From a checkpoint of a small transformer trained on Wikipedia.
Size: 14 layers, MLP 384 SwiGLU, vocabulary 1130, 4.94M parameters.
Architecture: rotary positions, untied embeddings.
Training: a variant of Muon for these matrices, 93M tokens.
Each number is 500 + 40 x the weight over its row's rms, rounded and kept within 0 to 999. Layers, rows and columns count from 0. Numbers have three digits each. The size before them is the row's rms in percent of the matrix's.

# layer 3 MLP down, 192x384, rms 0.0346, rows 145-191, columns 96-191
093:473524572503597591480507470464466506530561432499538506548450515492504587526405470568518491541516457516487511513497411563462432510529501505480474539487534545489447505522473467517482495545434511445610486482503482543465479499499513439571508507455531567510441482512425552482490562498471484476
097:470509566508461501471493560477523524470459437515516537612498519477476441438518544564459522547472475506566545548493458494462498508470498471548492476584483527541474482462433530470512513486466514484471397474565450533532464493496462558508488476505509517420587422576453515500545493496485484509
099:467487525549528477556460430510497454477433480550527477562526591476467534532463446493543506502434502564462414473464537515487499500513506494523499495463543488469506551532477574435493489568471489486456475440515479400516549511566437521562463535487473465525565456519517502484521444436492471543
100:479474488473462493536471396536500527477512494514534514473531494562547495562479532553507510508540544523504504461480528500483526517483547479460491465431474548499546500503468415479445560494504453449459587514489521533498491518500496479508568516532481524484440510469582519471466512473509549516
097:494455541509503447503505458487509445593494520498435526518544468506533459478497451504512481513511467467471512451493485552542494524485549523549480497521453574526489507431520566500487493584562466542553571483546488434499493477488469494402486496456560463462468445507467463518520535522493467440
103:502488516521579530490481562467566569562601444440474494458525468423458422452442558547445548497463481434520557543533487533532507532503556510488453508474545443483534494558457500520430515507464464475587466465536524508499513433459448489531505495502366491511491494507431536545497442545485552433
103:523432540422512473442506546569543513469542471481506529476518514495498474439481538481485547430508523500471461516468536520457514498522508571502509503507495439523497502445545485472430509480485480507484488441513465464528507405478504406526593548532518546569515486562461477452492472560495472527
092:498564539566481557465573462503518470493540551507578498442448499561537522461472474533486445491544451482413496530547445484464507512412500564516547471590491525469477512550491541491459489517526557505575493496488511513474481568485452535516518453560528534531493532430528476518473475481513508504
100:515488466471510557497458485530546497500537439583446428540466567459537498420569525474537495500534424433466540553481592526467513555473455477513525550472443476497519524563566525493531479506532507500485516496445438507541428457512482518530529528468453533592515445500520534462536474460507503503
103:509516523481454500493488597494502513488549469540488528496478499461536434509459503622570554539577525477535439480470449487541507471495494564516515520575494424540447520528538563414541505578564500503514472532486490528554512538505471492463541513447501464513482461604509444527493533497479563501
098:438513554465485532563421527459534486434456397522483501525521531527460475479483447539436520421485513479507542526507563477539540505488434524497578493475507499434472489474556443570465489446499463510479538508477543437528486433484479474457462506453493543510509429554496463451452504523524545457
107:460510504508569524489550551482482474495525509489454562545523561400549505499494463540494478497501398477493568485538554488491495505493427527445456498549499437499523453462487471522454487525528535442534469506505494506525536504480543471475542519499531473499491489522476466501521495539456400535
105:564520472518549539494510520517548556464480427535491440518490482489531507456477437527449528474494478542497482527584500460535529493437541457490514565530493465538512525455471480511465594476440505558499445489451468467504522529474517564492518524524555499605443515550489525503476537453518570466
103:437491488487506447530453551416454467483470509509412558519500497557551506501472455537447487408445478537474501518484499471469488455538429536513544540514529530510484509498500500552438555508624479491524484472497510485457500510474362430486499479514531467553562510460573474480512571471516443530
093:478494551428462598460489514501387469510499420406530516476500481503401480526493523494545512530521542454569544508405522513466463455480540529528538511494476444477508422439531447589529448505484431488488478498497452521514513526558499521459542499469492499498517549477416553594443545515496538440
108:403558502465499549515470523515446477560507493449510513452521492500495537549502501491541515496503455484460511535534490475494422465543435457481452466410439483534496467391572545500521402472440486477564471476496480437492548443429496447591525495448505499576504504497447616484550489495481526479
104:459475468540492448450578468507553535554496502489500498489469412519528530536490522507468486485477523459535483561426518489487448533507433501537505569539440406437438468473503547525509486481470539553530534520524426522565484451583467509513563511525564435493509510482537512535472471502526479473
095:449466560461527521492405508498400474471507499429565495474484520539534508538542422496452503461498518516492445540510448491526551501540494411472503499518535449417508453541537477515491446526531549573456539453487422519499502456585618515575494528496523492555503538479505510500528445526489472485
111:513460489467544553547427580531548540527504527503516552467445552415551467520489491518487469472558513485421499435414467465478494527523480488496496437465448519529489536564551576442473532523413498541464541573575483459532502435518571478497485449548447531514517498488546460469532535459522484490
100:459518493473503506509518471456527521532514532480483570576531485491530604485510538514518466494463487479480548509508531457464497469481487501540500506530534521469509546483539408459489528437587524471526476563573463530512564494534466451506523547426463580513426532534525547523523508533517569538
096:464515590568493589533453510436476518482474517548499468527476488446455505512423561443458545527470504571508467479489547448495534465510451464516511440458512564475447504362554470470549518549497443490464488474528497515577450498572478488562552452459548600508460465587501445528470495538470508433
102:443489555459468522494498500441528422476471489430530484484490504512468481510452526486531521490473488513529537537459452521465472557474426471467471492363475468475410508488494521507511511586548512504562544542419473536482483490448467547491511545511489467506490466499528556535517552567472527431
104:440536523409494516521497491457520455477508535413536503488418488486495542427463486449553451504507442492514539528526569547572514546610460459545443492534497461511517486461497545461545468511521496542536485534524567507482575488471495507501533521437517439479526497546496497500563469434462426482
104:530528470488502492498490507512516437513500521519499469486569522448493431501419566480536440472507488466519478457519410590490463481495520453465494433556446484508500436586551498469433466415489394517471545564551463528497530606502426523443499502480489453480477521504506485474522471495449505522
099:502502462539583491507545463503487484452515468516471423554551516518554482431466479462498556522431507551414477511503514507502497522472485447524508517520533461559556472490434497570554499512466437477506487396487479494453533529517520403539514480551539472538467489502523491487478492528458436511
095:510516488481445505527420468474481493424562541442493511442511425529502473521448470472526560508527515559493462527526477527514424531494444468565440491490497540459516633517530501484524511464497525485467524423532476544486499443528483483533529461498471567541521469479514453440570506534509484463
100:489461429474526513536469489456457503509562536521520582571532461465482494484510507480512494597497508484479441497598451508518486520492496553531515531516524472501449503572512473485516445478460547545575502453458488467509460415469496546556459497480518502538483554572522520453486490483558498431
104:498482523498452459504527486525467507459505485486504512474489496439523489529609495463474531507531484525498499531488482513524465525480517426480478518515484486500417392484562565534482476490524566522441430482471566521569539500493429436504500518561464486493481419508423498544499521493532487490
094:443543532487489506538548474513466486546506514558512475514464496469504484454591517479528517529574486437561555486469459477532520489389505484504468468532532488503493477462464504482502479528508503464482502464513512582534530528516508536488489463537487535497506438560521436474498544427543470485
096:449488563518512445516518460420502620527458447537465488515482465541509479465451417491426494495485567476568553499459407472509478516478453532482459557562489535522549541485516492484537442502514426560476551498543455497531519451518501550475519522501539552481440546513497428507540566478499499568
104:489462421491536445471428529516446552509495486500500506510507486455471498506540508471505462512507479501413446503443518490498509483536554530510444547538493507522575455504468412540497489483551514491558472429534469528440518437474498490416557500496509514500527503526500570542499510501496551428
100:474435517479475511447413498482508468512476460485466583493521496539407437516584509550483494463551459550538491621422515546466476492440453519463570525569436461440535411479483498478492455529462480460432478479498404533535561451422495522479486470424509513534532439550464498447463579472556487431
095:460469560537539552538528516448486519490466448508497455474586562447440470541462544464427557573509487490532499496501487543461457510459495556532516510428532527574504497470428514479475439486525440483465497500570560456531424527471478477519477471537508473452548479503549453507473489491492446494
103:492550557523541531534503550546436514467470496414515481507517449475512496421495504469523460537529513547505510471460565524443526547521486483563503540494455407477609493433457550528526455557447474483486483424495540434489497507432539426539517532504496547433575496491493516536545478445506513490
101:503546545453460418456510502511415545533528476481525478511550455524548457522406449513499511510456523511480565407498552520594464549456570613448570492526555523447556473514504503518454584530531468470545480550523499547476492516546464538493539452536447504427486523490495480518537418556567510531
105:487587453522516478539470515496521478518526551466518488525434498481514515491498420532525471534574568488511436492495485434486489470452505492453461468548503450507465457580569566477464406503521509477483516517570403558447506579479429556485445523519467565498544496561481457607491531462470611482
097:411551486490483501532504516506543568499465540517425534483476554487514443553491488534443504531527487530497490559518489517539519548486549542496539481474495478497535522471513477537588456494496522570522469482474460485496502430504401446447549510482464458454523474484486569515427372496531392447
093:549537517494492515484529498556482518534484477452515474497502511469562494475550562560520493525430551460468482482561518446507532539525457470436530489450525513505489448472456539540564507479453539411529448468493467486449507569475501439446461513536518472501539524484519555535533448513486543576
094:456561562502499517452493394490470483585512444492456502439463480494406526474551525395535498450512467469502460467491493494523496558538456436451445520469478523484498471566490527540504580440427508437466568480464557429505505538537503528534479579508485496470430503488513449530482506500504578489
101:452514467452538532477474579535556513567446452463487494511564500507476437529477417514425509447523489560442484540486504506499518458488540512504552518528490550510563516485442591541458503476480468516533517506573556537569513493518514567518503515480417512486529483423475504542524517575505546545
093:517471523421454562554540421461521422494559557510509543473443497485517494491488601540483556534453523466471507534542489518575557574466505508540498487482557510470491528564501532474554511469436565458564445494463532521492532526491567522512420439509479455527455480535552446526509440484529549525
099:478482496544457471467567522564513513520419547442504504453544506526504530569474419409530496505478500462499498525492449473574492478536480467548447447464486470511528511524490523527537521476549559531515534441462474433442480494504521491491511555552529489529508507420491506492411522433462545497
099:474526496433486485515484459441509509448454503524510488477485572543517510511477487543531472511540494531488505590510538496496540482536527478423535566502522543512494519474534413508430494503404490409390471455517483414477552476499500615565472488451515479513447483539484536447527519515457488441
097:531514492483524526525478511456497412457517536463443474452497446533492488519473533448532466473466633573451478543523465438497453455504497490541562493442452519466538455599488546476509429446448474470496494515541468419498454558507516493560481459507468483507485453447501524483518493496549513489
093:468462512508455500475532441510566433469505468531485530474517523539488464503510450558580491493547598494483548441561416536528505537470503537470504494522521497492479468560484536434464456495511478472525513455564553487521563525483493439474477457468488450446522555489509452462512539646489524477
100:512455519507553498490460513450491541439456519506530498443505457552522461526461467479561521523490372437525507532486476498541425529551567511528456558555477530562502498511458574450523476466491442426519506404599534501561543458528439520510480455423491526510553421472510526470532474503496545508
089:434533511495500503525526494470439479540513489480480536541467574446537479556516496526507500498498410483585437480489555544508481550493488512446478480511443472438463496508503489427524564436454544549597532506485580508543529452482539470502509502442621433556467491523479465496497552529491519489